python train.py --norm="layernorm" --norm_eps=1e-05 --rope_fraction=0.25 --qk_norm=false --attn_scale=0.125 --bias="all" --init_std_o=0.00652 --grad_clip=1.0 --schedule="cos" --dataset="wikipedia_en"
Each number is 128 + 24 x the weight over its row's rms, rounded and kept within 0 to 255. Layers, rows and columns count from 0. Numbers have three digits each. The size before them is the row's rms in percent of the matrix's.

# layer 7 MLP up, 512x128, rms 0.366, rows 152-206, columns 0-127
094:103140127148083099123112109160143122141126071115157140133130089177107106132143151104099124123163158129109175115159138153104156118133109130125120124146149149172145094091138143095110143165074094115166128154166168115142132124146154146151130149076100131175122121104089100141120089122123108155158124109097129104126137121148130126133139105149155117134160073123160128162093156128141117152114
098:115110159152115127149149117085119119141130130157128098134119123149173096096133084107144132115101127096164158113133089158136157138118126083114144138104163150093152184133149135109083088109118194091125109154093109111118118094113128142179180153163168155122127096125143086136137093172138116150132103116138080118142127124114138123149154122121139101128131128128137140108120129091146152129100
095:150090128135116143144171115111115124142128124170123116119092109137141134120149110112151140129081143107136126096138159150124152144141105138165139163101142155086142147086092112104080145114066100130150108144131154108202142120124090135120172126120138119163165128116127127141142126111145140143124117106103173096127152175113100127139146139153115105082129150131169176107107129116137077133167
101:159178151141141112165090140069106122103142145093129085102098081150131129105132115125143111129117130111162145115122109125151135112142123146103143125121103138166158111123135121174156137127128115128129179169115092145150175150114135114165096114139099119131178114118157100149096136128102118124157107104145123069114127139150176073131158123128136118169100098127101126107122139109141139172100
093:106149127120132112076150147147084118141105119129113120130110134169101101125132140171119163170141131172126195124117154158123108120179148165124127117124111159135110106156079103068129131077115139091110161109114126122143076090115148109128155086116115138148148132131121131113163135132110147136151143113148106137174131094100070123139136131129098174145137120114097124106105110123123131097119
113:137118108091144116102134147094139156141150132121154085148131078157103115114126137130122127116138087091105138155113128107137093138123114163139142144131148165158113081141088148103161114112094134169108138114169119122105116138115131131147102152120132132143161139140132129125117104101167133061153124149135134167132123168125125102096160154143080164102119045155135128114099169173117120123127
090:100092086121106117147119150109108138071113172104140125129109137132151140118112085105125118083117109127131139118160115120096151117104103146153116141138157125197160122145102133108122153161126166179098142118138133149142133164142147127180138139177083142146139129111162145085156105072138111148102124110107139146133137135147115124161116129122113119153083146069144093104112125145160144129131
100:158119199143111096126105123134116111141125102145094122109156142118153137149117124141151141136122109120143100155168142123152124114166133178180141088167095104178190124081132129137090130172084132124136165099113133131108144105112133139097180127121099121099139151140109154135152127142156117106160130082100119159106124138142129084126152136103088124148101129108112144163112130095125127134131
081:114108109109145107149157175103158096124136136106089137157126158116100129100142122141129144102152110179106145150110156114131124153159116125116159139131108122121153080142151118123114125166092131088098180073137120116099123104118212139089128124104097130136126111130179089138119156108128124139115162102163122154116138094154165142135122130132147116148125157170133123142135135102124188116124
119:108117120126117122096163093141119184105091091100121169120170118094148170134113146160137146103159106125138130106148144145128132101128120114167145128145159110133129189122140127134094083122140134108116126113149103137115094145117110154142096108141126137134132134130079156160155088079133151107115122118106189096161103101110143169131112165155123144170104120102177143117115126126124126134080
108:138090092149153154135140153131163114171115078112152140093142109113100159152140180127127124124128126106118121180138135126133121158100109141122178140134110179154109125133086110108132124093172151114150129112098146122161160132136123151119119116114112129080118099153098078121138133110148121137137128194138150162123111112077132111165090148128133169141159141156113112081113137122137146095111
103:091080099166190127122093129141142105127119113132134135177138062101114136089111157115110151158146169139137138128111153113126140126125169146126104194132125180109132138134109136147099123139176106121135146109130134124126085118173144079161129104143135115129143097119119117151116129158116088114140134135156099154080118144118159112116088104133135103083123116158130097112136093115143129124143
107:117108111132085130151128092141101155121141112152132133135123117096109179110135133136174124168102120129134122076152151136123146165102127119111090115114144150135120135084111096098127123170139130128142135087084135204120103141125126155149147140142097124128125102138158146155113108113107146105091115135138184059153114106162149108144126106133152112132129128121132096132113088154148197121146
103:048110139162099099153152106126135135161102137162099146134120120129153095140096155102138105102150142152129145118127088110179119096128174140133145132152103104107170117087158087134096120146135101134155138131121127124086170159130147119111112104153198128129128125130132071088098132112104165141129111152116132132126165087123109130171140124145138111142120116121146118134099116140159114148113
094:106157105129089161151141135101103139165083114110110165183124133088139157109092100112127158126133090155118137073106106100122168143132140142087140143112134135112120139131129137117161127113114117150128114117134143152129107158081126112136127188124081138116109112163133141144149164118133127109127116110142098145110140179144196125115134126114158132125140091181102138139100156144114071115108
105:181136128158128110184129148154140153103108122098145131149131117151147145108159105128151129102133106111168152116115172093129174102137103129152117109087136173136123084149152110143146109138080155099146123170097126140109152108115134149134113121118143095154099167136132106152118150148128107095128079164145141115139087104076141098085110124116126112164128111139143107120124116087164142112087
084:115121148144153126117138121125131125104080150150108123112140126114116108166131116142155162154112154068116137144138154135128123153115114123153128111156118138165099152116141138117152110153122123173142152138117134118153116132067161143164139116139142111131112082123096080126127151151111142113146150165149165141124209091118107102142117151146138109139118073113091111120120185064084115118125
096:162133141155066183096186155126133139129169126103104104122138153134163099153127141155139108127165124126104116114140101118103087106140125148117165154159144097134149127097108124120125166138135111141143103122122122078133103123089140134104089174137148132114122098140179174114152122119164102131115136114104154145132108156086116118106104138135131116132164083137169118129108142079135101137163
115:075146128183114140095107111113173089104150167157113141147137153134137096089159093128130106111104126109121138135126114134128150123167133143179132116149119107126128140101118153143132126127137133126095151102163149135064124134091131082156143110132147127130092073194153156106131097140143172160121139113120151158141109098112124147124171118125117117118113148100113155104075144137150135154140
094:110091122125124140148108115140102098116130140155111090098167138119150124091133159114106126120142132095139159142120110120135159095089124166156151119182115110124141172102128099111155086139097128140117135143096065101159107104128095154099109129146139116144104151123167097145114161118143133110124123142156107141152102106100122145061117142089150148127111126156155103169117127152132113062101
093:166124130130138176120138115131122139127133142155096170096162123145080167104106148149106106180136145153140147188137128117149133161117136108127139109112154089128109117151120124140157104172104115091072173117146143106085122132138127125116123162137119127134110104093164095129058157123165117086166131129091096150124154134152122117134115140119108181157137142143105141151116145146121129113145
089:136145107117161118179110172095111107154134116135165110135107128144121161102144159185117174111098119105142128152100163099133151139133119126122167169146117098129167098135143139141122127102126128121131097106101089116135134140132119157099114102072143135133089128113092114109117148152087112130148113137145122158157079087094144103091122134186165122146129141145077105119159114158137130119105
108:146120159133123093111157103088131073084107143191118181144166155097142163155108135139129081100129101112165127068111173162129121157091115102119136133126145133094134132100119154164115135090126145111182124124132142124105142148114112158177133091158115128158145122154123138137142113123131123117112112121134135107131162117139097121137127130146094127134094130150152176144105125090164124137142
084:138151148137164132113138123101154071120100039148165126130157155167140122161121078114096134123146111162115155151131135137142135132135150110093130139140137122107121098106154131141115147056086108096114121146127150088078151151094122162118145131122082088104151120134122125152123128117100144137101117146115118151118097135131151126090120132133091131163155144134141131123094146142153079136144
088:118117155138114134127118140130160112140084094151141147106085116185129118085144182116105121129111138156100198151162148123147177141097122145116178113107147157104112114134135178173105110143154149123125109143117120092127130147134095128115113147125108147171158118095144127142113110103117110174122100113142133088113131096101138190152125145146155116124122125122117157086119101120168129138119
113:093122131116072113124130144123150115164123109159147115174116137137143175118125127094123102174134127157119126082137091139157143123146117117131146099122101116130150088129111128130120130117160159132110140126123145137165131142120136132091142108125155099094158107128212145118106171077180102129150130120161148135109138106135114173135101145102150129129134142101115141134107115102063125066143
099:125131108094132184123130131110116100120113137119115142131111099093133094126131134146137145150145096156085111121131167127147100121157139102120098130115105132128089094126120168086086135146124129126107120102202128152104149129183151079140085168145139129109082117105101119121133177107172156145101119158157151162127119127131143119150102133150099135110112084140129131164080130128154120161128
117:132100151144128145140103081095137143160120172124108137103114108164118117125143134139106121184156088117128150092142121135142123134102127092136146168170101122160115147085149106135119148101106113156186097141094097140168120097141173135128114134127091108104164083117130139143143116116115133125097134093129095124147126171071076106149107136150109113168156100154161132144133150119119114131140
095:098129141144155144101110122187142136108109155092120110118117135134153129158105133190160145166126082140138182091104143140123087139125088145166136136141108134117124141147106106112120130162119097114117142148107163150090060145118119113127138085130122144136161117137110099130109131132127109145138102161120089128161127121119086149177138080115124166150148146132155139133159147115127125076089
090:115092141131151141134114124119116128113154118070135134102159116111141086112116118179130116088138166157103134130155128175148174151184139169150147072147155104117124136104137125137101126176123113135146135133100092141095131127106119146116124142120131118089153083127091136127136104155112190089100138150117131128176102178180119136118113137136111133141108127098156129132163128143143165122134
091:174141104133164109144083138169156152121157120174100108078123144131138156100152153143139119144151102085170144093092123140100148103100122132067113120109144137137133113125130147135123134084121107131125130093128113089151148149130136152141100107151139088155072116153109148127176154153113146117127135137131128133141146130128078165146175101141135105146125125159116112084183136146130128109098
087:099147169164158144107153124118149131126112174121119141118163118147093127133139098121116150095094105109127073114137140115120167109112104107158162149121149081119126145105162112145111143077104100123133134137167111128146134167174125098142129150144153114116124131102114162186098165122088167121119144129122133139167096108107120102110110147119115143087074131166132153101147125168115150129161
095:117152143130102149088132103104088117134142124142159141149073135180131121159139130125117091165103150140108131095101171113148134114138113174104107118125155139172096111108140136140153136124140165087137128146140149138110097132107146124126125138135091138138162088107164162150128100083173088122109118129156140145118142135153116116120140114145186101156099140118110087122118100140085147090184
102:113138130149101148120137137125098136119125130121131115145115183175137157158106165131106118141115121097100123099126114121135136147144099141148127116121120140083139142119125123126143091164129115081139142132116100111112092107097116107155178128145113169160106162160093112157126169117080094136188099129140100115142095139136095098145156162129181106090192073130135114107136127136138107102131
101:102122130153104077142159120102118126115152080138112156128151127090172165147113128081129116135141115117123179098114117149168147076101141127119087162083177130121134127126122130130148098158141153115140091124143155188127097142116135146104134135114160132124121133112088121148157169148132110107153113105094163124124129115134116169092178138119121168123126122128118166109132067121147131146118
101:134103126122108093138112155139130182080158161137100124133134118076161149130101135129153114156138083123137187142145121085145136161120161088140099154185115157103087141094106113102167109150090150124167113126167138115134119101085156147114128119151137111165100132096141128082167103156148126146114141139117130130133126117136117126140157130136143129157096125116133140095145135124136181151095
087:173142130137099159110120082107107141142142101081110109099117152144140086134146146142124102119098159120137106148106124137147105127158097126098113138079129124113162127123096164115139112106122142139155134130138149105115137120149112142125129164171121087134121081112148133135141132152183152145095136088131078102148124123109148087147115107207111180140147134137142113139128085172114095103148
123:170117131151118141142097132114121134117113081128148118096087109134118127155161144132201091141138135131155133083155124153174100127111104139110130117103137120161112150090088150124102162143143125142122124103139138133145149105135084108149104132169118132157122120095060111133131180120114148109154096088158138137117124191136120093115133144140080116156113157143131147083108145144139156128127
093:113110132104127130142144089131150085111121074113135151120139103151119189134149130150128126151133118106114122170135146134115101106111098117133129104123164140189138122157096140106132183156142119147097132083170172129158113123130142172105121139162129097126076150135117139150139165179127140119116161123119096148138163085118122118130123174143114154135115051149137118136123108122159146126125
110:146134132112138147160103088131115161154148103123146126133099133190135122127134143142159136148115087156126145108126111133145110151053137157128126116172117136080112092152191136150161138111147109122109137117110144142146116103140106118108151122136168057114145161141126160115131085131121121118101138144136157070163144152134127097141115158111128131106134092103170096135132102093113116124165
092:124089152136124122130133097154118128125160117136106132127142187118121110134182160149126127128116145144107174113133130158102157110108115160137103158162119118151094131138169138107106141096154121126108136117135124131093169109109108125092130080118061136113103157144121125127173083101140107123123094155151150165148090129125121147128135124116139101143155080135189144102131163080131122179135
106:098132148119161111094142106154106138101136123159096094104132141116106158136129161144144149099113151129128151131134139104141153102103113138145132134104071130100088078117128168161115126097093139162123127097113143124125154140166136144134131111116160164170135129107102180128183139122123137135155124144111083147143143095115135141124161146113146104104110132052139089166170148114094100131104
102:129110130096178109154126116113136173096123109107061141129107158113155140116137156159118145114149115118149121136161140083127150150122109116110153123113131105106114132155139059084120171164146148134141112135104138091098084156178121144082133107143072122099142144139099109152139145100147126139132110157142181129165128147162109122126125116130133128157112105106137140173168117108149151128125
115:116141131134132167128166098109145123107140140129136121103097156189099100132120112106153101131169116123100148153069122131138133177169108142106155138156132136139156081138130121140110130121129144084123118121121115126142102129123147115105130110121162101121137129074182093144159160126136183118151139169142150122106138149087136113125120103118153113162180099170140137121102152169077113129105
089:151119162107148121118127085131173145098143118134132137100138131110164112151117122187121129122145097155096136156114124153174137178123123147103079079101110127135143149118136129129143125123079111134148145111096164131168125164155123108179161105108149128147120155112148117110152132146131138092100130118141080128080136130158133104110125114119168080136114164152156111123125075104115102165155
113:119132168160141134089126126107072099107109094113129144099136150172151122123096168122101099114100117129099149105154133146083142127080133146133141140176129134092108139140168128134130104124152138144124063119136129145141139113176111138131142155091171157153149146117152123152138093131149140182120101083154127135135101150120141168165127117163127119113151123114183100113149116130127144168146
124:138136156134115110141126155089139161099123112107147101133136117118134144104107125133125140150167079146144137132079114084157118176142146158118144146148129135065146155116123151104101148122138100146126177129126094147104077160125152095148113128096139124128150146099143081114181178085120140157153102120084119128134099134134113136105093132104135081121129141163114129146102087123136111172140
089:121120176141138126134118090156132110106106096123093146118117095118133151111154109166122127088106119133152149081163122102122150108103102127084133126085150147115120103124138132141114168095109137141146123157153118141121139164081150138116106118156129145088169098147134135129167105166130169171170115132134115101159156142073113151152144126076106154146117159133125127098140145103151142170081
113:140146139124106111175075133094147129156197147124142114143100160165109116126144114135149139129125101075120135164115122132141158159160118136127147174177085084117126094113149110098143130097128107114117127131118082156141117120125125146129116106129119145140117138153123106096119182157097133125131098146167157140115106155155119125185159101159158123134196100120130125118153138103130115146134
091:141104132095162113127101137137116167105135121190130102133153093149113121108116105166148129155093159135134101129113122168098171137124121111149111175216134120103114132121133114127139115150144145086159140107125099121148158155108149100149161173085131134126141148147145113115111136155159167116134146144145160135133090139105126157113127133095112090129194116129128125104135088153121165136126
116:068109101097105092094118114125110154137125142154127114131153162122118109116129128160095109168130112149105145128163112153138155132085164170126151149129144183143166126135126164131096092115162139142135127143141149106124151107130118147160105119114140176128161153119123123138133159137130154124107088107144105133133188157127071124120115102176134145113124115111164080061133154145131124116112
115:098122160132156114129150092086139090150139113155129123160104101123113130147115181132110116136127135118142139131118132166117125067090089117116119114162128137105128134083116153124125172154162091099140113129133128134151173101098138142117156143185117148102153103138106137130136106140175117153171139098133133136176152076103154077090120134107135133092161120135135145150115135083110127153101
104:111115090119124139165099113144114098132134095083152106161128154111095125133130125161129100126080157126137161092126125112129121181128110146133096150115111101164146087097112114150135146137110079133097181150097138143099126131142117115088148144116146122125128159127132170170161122123192187137110111139139107172144162109099109196117142148127150120147138111149113130128119157109125140127135
108:113134103130113173131136101135133126138112117116114148114177127126113104119140113105134118114116129096118129137146083158156112122116108170194158146173149127170112084119158135158127112162105108118102134111130111135140105140129070115128131094126147107164128097111105079113109121151095179136111070137164126170122132160124126154138125170157165142093097171110109139142082139138145146103125
094:139150155102175118146074131108135138117137170143144130127142062153072126106088127167118151139069121170123112121130129154119133112150091182079109112166118152141137139145150122128108131120152125126116124124139113150106094131107134100123143129120075080127126114107124171139161093112124124148119117116162088114153152163153138149128133101099152100111086093156133131148092145141128114131153
# layer 7 MLP down (transposed), 512x128, rms 0.344, rows 152-205, columns 0-127
095:143061102148110154114113106147095135126147168099148112154119109125130100130120094114103182134123132114190145137140105103113156121085122135131097139117113150148143107102154112198132099132121156135192115136162136123110099123136137146131131111123133120104188168108137088115144114108110150109168131069098144148143132093176128128131106147119173108117119140150133118144126118113103130111117
099:163113108143140137143145118162135094141119134136153130150163125143120177159077147110147128068157103103126101100147179127192088103168136128122142125124090120100137114061136128128115150129138142119118102137167128133120170132129116083122127151122131126110102155119119118086157100130113135178176094127122150103133131164110165125101117087170088113112089127123114140124118129124142114140126
100:113146093120133131123108093148128111135120121114126141127121106196158156118114088126167145131106110157111151138131146136102167129148145144119135159103135163106114159115071097126175116143107116125096082131134093084144132151096161135160128123126127095134069119119161193078152147128151135142120089141165142134095130141118112100144153128122144127141156151128136160128110153112138103192132
104:140157148130124095080149108144135120116143083131097095135100135118113152155125124118143075106122114162123129093114130123140153142087105099136151109112150147151100129154144134145122155090128115130107126136115127148090123135105153096168090117104112142162117178123149138135129169126176137147096116159101175162129133088178127132106091118092163120111152134127132080170107139140158124069115
100:169114102113140114108148143157088117186140161106141114138105129138132106170120130125114143131095161100129146139155105137125099096118179147139110129159141147064113104121186125105142105127114109133129108163108075136083169133156147131156149147113120117149096109136139143128116111132084132162142131092139076183099078112146119120142160113159133156143137140148128136155122150128120120125173
103:129114153157138138121133170132138127141150138160142103170124093161121144085138161138136106122146127119151165169156111154118154137096126109131097125143137164116071150077158131177126110129158167092134106091099120155145103113127143099141178153163151147090133084171141120141109089120149099124147126130128163118158119109170151131109147115134092148158117150119104177110145136112115138150102
100:148130099153108093148141126171172146112150099125149161153136146101153118108164155084129133102154140099136112166163130160129114131131104138106147156081117119129122138138166090108149151157114133095123139115151118094121129128146170118112155135099104119107122165188133126057085134138123103120144106138112129100131118132120142154125158102155133087101088146125154068115087122113125099135153
097:122149119122131124135123123131119126155121146112092112145118160156122141144103133069059158092134146131117130129077150140155133161164087123119155136118096083122097120114100153113136108091120101145129089105116150157137116094118114083126125171111151140093134147142123143131106112164122114184102081077133150121115132122134123144122151114081147175145170164175124149121122135124135160110102
082:125041131105107100111138128123153123148124124159110184128148097104146102128132168111125142146135115133122137117118116122129118113086130144111129169117160132089129128191117099132116099142131095119135123132126084116119178148099088131137125138137132126133118178092150123166160139135133122107115134131113171130120126106118121087148136133077121098121113118046133136123100096170078116125113
111:119079142140123149113169150107127124141132133101101145116111120116154124171116130096121148123124120089115166088118142121163163104142113085093115095146145133093138122145090116101183123151126110140179107143121107168134147095118138142146101140094129147114176132149138109143174171122120137156110117153102141132110137114094159110122131066104077146099173145116122143144161151121142117124079
101:128110089137086166093112130110159122127146156134126142154182147174111127136112101125128133126144098146122160131104140125085080103135154163130145129158148109125176171142118120145108080130134076110136112177107135150156139131147124132145074100158116148102168139135087136125121086136170101136102121120156104142093159143115130122133139114139153154097136127150134113137107186115145114129176
104:163149143129187127113136167166151117129102120131146156150130161102137154123113089114128139113143174139176119103115159119089118158135131160089122109148107119116151118171061129157131122181139082147123127135133113135115116178125133098140149080112146155119117097154111124150137105171120095121112115115157138131111149144084095156117136112131104096111095142178101132137121134121092160144142
104:107153150096123102113135100152071117118116132113104129129151138107137111117137101141097152144139156114130127171136097121141101117153158120116142123143123124089143117109138181117101130156115145140105118135164160100124131156138068082092141099117141146103125149107129067120162155110139149126132169135125132099082136143121114181145165161154089126094168143116115136134095129137141116105056
105:153098131114129112145122155137115130150070157112157121142097128126127090111139164136127108173150176088138120130135109131114111129118171117113085102150176129112110130043162121132120128143178166104150135111141144103144131135129140141151133140133139154120089097111122089114118112087131115164136132103151152137170107146119117156147147089126137146174142117112089153142144110148127088162171
107:124120116122155151085190141153111150139116128165097143161099163131122107144104102139142157129111137129112147129092156126110131135139097117115121152076119119131091147120125158128128106097134135155122085114170141115136116134117093129154103123131103138085133125161073140150048153158094098090157099124162151135123107172137157121075121159150157140126139138138102137151102115122152105132097
103:109096143131144106118133131158108154144150150091127126123101105098133137135122093130105167108137143128102117133151108149133156111158130143154183118115110137121123129095157160123156112173107108165079108176136127132110115111128114127136124119130207133088142140079130119087142132149144107130099131138112148121123117119121191170154156097128132089106103153058094134116120138097150091152137
092:123118120121107101158116101148178132116155117186141128136143142092089126124137106120130110126073134089132163137104131151146153117165173101124140066156131102145128123092137145144125090153129147158121105132153126129140110078129131152147133133110106122165100179101165116163102146171134117156142133120120134095154080117145143143101097118112145131097126155075151102089144138114101156125148
096:126129155080107169148125107155131131128171102121109126118160111122129114114131110115127107096139111113215095153079122140160125164136157157158103115132139125134133157128171119121119126142131097153137078122118117098120113097145132080066120148147091121113063136176145104167132099126141135142106141149165097137113101102106152120135127124141122143084150123100113145108149112150116139115106
103:155131102101082130112082102113107164136162141158131123118101117145169117151166101130133177126147114154132084110076086131134135101154127135155141128127120145112136131181157105112062137117121099098087121119130177122117123118114135104148178097132153156143117150073142099141145140107140073123134111106133107137102108136124093134121133148116157161128100110122105135154105104157144120120090
090:133174158126127125133113174137161145121076135156115099147116136145148145122133110122134179085132159130139110147116111156117089130159097119125130089134125108164128131145132093097110130097110151185110086152133148177124063138108114153118145163101115179154125158122127113134142145115150120137116119112108136119123063121113145112088166103141094121084108165099154146111109138154154132125128
105:142147132115149142168098116102157136091166107127129112146135117109109139126160107092142113108139147143123121150092121133106123122079167102073107163089097133154159134135088119135106109185159119128108084138127143133133132121146135116123119127157114101117152085123117071163086148122100151119087097140164115122083173150121122090126123146145125164095114172166163143134113138136132124163122
087:156117161120153144134130101139122122112104143115158161150168153108120171131147109178117144141162136124156151147126123123118164117134146102106168127143093103123124132160109140104143151174114133124169093113141225141099124119111090139078140102159120144123090095107148105130128130110159143128119116120167074123108123129138135150103134128138139125095112099085161142097122165168106132128152
104:112119138100140091093127099125159123197092124131132127106149112079143083179150139135151169145142188092118105102157098174121104149144149138097129094109131111108102115135096126093125093145128134140117115108125167102148105116137073120143137147102124140134078092098142128100105148140135130130113121093105098144139153123129177093112147162125131134124128149154152089133148098131119133105135
084:151130148085135171177096114122140129114114157138163143123139122139105102090157132121135114139129156094135130141101133109091077147158161066149143136082145137145166125111146195081126128120150098157153131139173140150127128142130089137139108143123108107078129138138129092180147102129132094112112123099161143120141152131104100146111134097100101104128152113140125144086154145142149144106103
087:158084135111171132166194140128097135123083108155150128126150117104126113139130143139099110102105111142161121086172145117106116082124153118104137093133124126142131086123122126132116116169168133194122098134174139113097140168124112133150145078099107167127131091120138172151104125128134137166116083119135111166127091139143145116138137121126105115109142124111118156112107107108136136104072
111:120075119154082100108141116130100129136122129146173096087085097131137121140139164091124136140135105132110144105159063134100161078111136135109158130101103108126139104125143068138115165133130170126155123161155155139099171160137148162120122108090087129176145138130143139147116151105163128112126142118166105116102126100135115148127122152155113133172136122153131122127118140150107101076127
104:158104145093130131167091130098130176082117171133170106134126120098123142120119109129136121123128116163167107118135124169110138157123121097110150161128107082135099122134170118096124143105097087133164139152126131125123086102132117126106124170075151170146155125122110130162127129149120089098095072161154122144122102115178135102135144137137098131120141155093140099084138165153118140106139
106:136119160111157116158138131125148145102160094162139094125159125149173164142183149180145099151122127165175071132112081131128131109156172117147151153112161126113127110158116108099105101146165131114136112149124114110159106104126145118118088102110146119126105161164128152159138182092115134154122119103151131140160137106142121125117134166099187136139096150111123120137139120151120158155129
095:103115101112140173146116140114116139125181161121139138143151109126136128166144158133112131146112163151097137161102153139136133176112110082144147128116127110172134184103128135110147124074146136077116145149124093160124110142105162112132091130111190101117102137154112133151163091131083132129113191122116128109120123116152107138097122124138101110116127167148140096078169126115115126157138
098:132152128094142093127148129163135117095132122096118124130136123160112102104091114119106084136153158129089095140116145120121148140140133122124174131138129178126143175111102111162115093088139091124133137127089167165111126140162100143156091123112137121119146124118147110113091117120155090070133167138113121096126146125197111124132120149148098153164109124119108159176132143101077145154160
091:170112120104116104116141136141115146128161144113091102182107111159127117128152132153148113153129181153119116119116137115127138127103124087180118100119102084124124147109092097108103151109118117143127074153172128123164136097090134105090135159132111157078098139125145081150120100094107104081144104134124120085126135126149074135131141145107142139140107153137091113136147126124178094109144
092:072093113137071169116157128108146130114132127139162139132132165139104113192105073111079118147110125141161153123129116121137174130143097115124086106157141097124117098128098096141137163119101130133115095105098151107126133143131138146093130107138109134132082148158166150143148154140136121148120094123103109162119121140138113157107121107129147124139092115172136124141174141201136151119125
098:115090120106154084215165143162155170133141178116139142109148110137143136116136153147179147092142133141173136142128087119112120126125106122107119113126134134130129125131132121122150140116100117108145113163141164099116157131096117155120125090098135185130105143138173092146172133130178162110117146131171158128120128128071161133122131117158141152118134105152124124145107115125127109145177
101:143175139120147118079129117130155135138142143113131147139155105126142108101151111119116105078099113080139146141127123138150077167122116096117098113168144086136130078103128126098128097039180127162093115097133125132111092090122142116101086124103102164142123161180138105118158110128154137124114125134103152145122131125155100141149128116136093136125146151148125080140145151135132133129139
099:116095119099119138137139116111118141096117120099119165133098098127090132073150133135125103099111135158160148149085092107131163144172130125168150097069124122172125123148092094127135117089090102121103101134154113108136121117115116135110110143172075095109182147125183114138170129109075108138104133158130112144117147118102134126117140137129129099128135115108105151094154116151154159112110
108:127137125130116162115149163119096128107129117122121175136121143110104129131121163142143112131130103096128117118125127144153123091140135117150167112147130148176126120137153140151164122125131157094106113120100143093126138110140107156174116135090146111138104096114084116176104113148178117134115131098152146126120137135075152088089135086146100115125140168146160066190116115147111104090188
090:119111132131125107132112095087178104123172126147122141135119125083120110125172106140106121119127126090181123157117120149155159121115151140164100112138142152141169127129173135129113084146104078143148112093145189116136141081135146111113129141146123132137150079152111113171145103158163138117161125175112123138132146086125150134110187091165128124151164115088132133109125155108118128118135
124:122114133140112094119125098153110085146145093135171143124132137135105142093185124128145092120117169147157117154133127153151095102141121125141130096076140143178094152109148113136082142154153140123124143109128131119128110156128127139130118107098140164120117115159077130139065182140182084139128117110157142095155137171136101142141117164140116105125127177151131083113109137119096139122106
097:179139133118120118059111107145107136096131150080135096174132134138119143134163100124144133128156178153127130132129148110133117136169141149115135157148111129172112130089139114158105107145139109201111094150102120124163093141115157121086138111108128137173108147105151132134138099080111127130107163130147115101135119117156165111089146119138157110117151129146086095164111126136141081141155
109:149108129136135135129145122149113121095099142132136126125123165132169152152127149152158120117149149145100133092072097101148124142151106138152172139147132109130144080152155178142154099159163126152148157188080130096171111133165101149118127094162118148109107128155139155170122113145136104153152182105117109125121134144131110151150130105128100124104135120146186117146125129131119103100187
096:159153099136152139147119146109102154101121146127135132084128150194135102132113155144200131096125131177128144096093145168119134113096137104168129109153082148132141173145115114117135106126120128110130164141124139143179139114113135087116120097133127151095128185119093121129146106145105135124156130137172110116090084152094146121166126167149097147123107132148139148095128096139136118108147
097:160117120096112122159112121120164150082175172093122142140134126124127123125141118125130162096132161142107098124087159089146090148173149105118139131087135125132106100082129113162160103148128109136152085129135115145135104123096154121131102136136124148110139154123159145176124110164122116132097185108113133103112162127130126139125124110150141154131111131095203115130181130178141141155094
095:134128117091156096140167129148139142116106135149174097131073169160128126153139126109144132141068139159120118128134118104119062157132156100114134100092120129147102137163143112129125131127160111161140117138121137165117144129103117157153119170073090172129081186104115155134132118121082127146085131156135133112127123110079156122160143121128114132108110143134129065155123127120131127141136
111:153137158153148130148164118119110129133083158169101148098134170135125113142149164160087096117132139153161139102140109127090091096152165106121138099080117083142119139143155135128091159118159138128138120087127113115120134166142094092178124153122125137155151144129092135133115099117075118134136157091097138113130145118083161125144135109144113118113165110181105105115145137152123139125075
093:125175093134125130119164093174151095136115128128144120103163148114166123118148153104150111130131152129151109110117121133114093183131130117113155095106112183130088111158140160103124147111165113135142122151099153093103149124144111112095121146098150148116199141122075098136130061123104120162106119096119148128110129129115113126097141150137115142119136156155107077094157132130125094120099
106:145102100131102122086119123132102123094130121109125111110156134152179096144101121095125121159122165084071130121129142145135125130110133100126157152142100133154125157156135152142139127145156134124164156156106098128130165126108158150118125108144140111128103134155141169074132166193110130157125136154141175130113115133062165118110127135090154156088136107147103160103094138132177144122142
112:117096177165165184111118136128078113145076128104110129103137102103133137101126077141144126117139126105135117122100170132149118160154172151117124148148129143107123183128116159121161115102091113106158152162130108144128117136124112088113128153134140157139149132125134087147146117090142155154140104094091123148125105076099128105097139111083122115074141143141134159135111172128150129155113
100:110197152154191122110088117108169111157132120112106105102110174105126127074121103147098155128102139137145125150123132152129109100116103161122121111130117131143082111133131107113147155131185119099140104121178167127156094080125144096113129119158076156120134122105127118140121091132134131118130132135057111137127132142115124130147101101123125125101086113124160101153128133099118141167141
102:127141105104121100147140124137099129164111145119126125144135116113142111120127144126123130158156196127114125130106155142120111141103153133136137119140154084093134127066146119099160117118129128133126093156143152099163107154114152125156088124147125161135095138116150163182137118139147098136073129102140174096166117125153115134131121070082099120125079110124151130158179170133089100145092
094:150101170101089105131124108125144129136132159123129109133142125139142114137125110105109110099106163129139169126123101133131085112125091143095097124129080140129164093108154109160097107144123109131114078115138175133130128111067117124108120121114156089130109142158101117143137166181112100095144149115097101153125154118130108203113123127134113103127082160091123104159114149157097142156160
099:169185148151160122072152188175126131129102121126126090137181136129127120121102133146104146106170124128112147123137175136100123093162100127116122183120165146133110121118161160131134145115108146048146144159102163145121118080160127121135135130112139114135093124163122129129125133149117155146145170118151118115130120149155124133146137143087121109126134150162137140123177164147148119135121
110:130165150134189168111117111115131130082115134134092114097110094096110116158150143115105099069145145136097102142141168139110121150142137119132165102143137111096153121135133150134123152127122158101127110118160137166126199101121132143127116142138106162127153157151138104106098121114086176120135089140153143126153118154098125122120099157131127145058153104149119128113148156128128097077136
101:150123110155150144135142100145136145156146178105118103138132126121150124110145132113123145111136154160134154110124133167146134137094125128137141144102124105096162126118147144151143103147114120147130161168159120100116114152163137101128121148068120176153160160109110157135123106116153138139127108104131106135088125128061068119120132169102090077107098082150136123166174152100159128127180
106:087120120104101096111141104157162103108138157121116127104123143137105086169163122109174147103127122094135102122108105117170160188098154118121086136120136130155138118094109129134126097089163108150116077148121122138125100120163119157128136077135136119156120131119122061163182138133152110138111142120108121120148128136145102126096126156111121147124158140110137135127087125143193173132145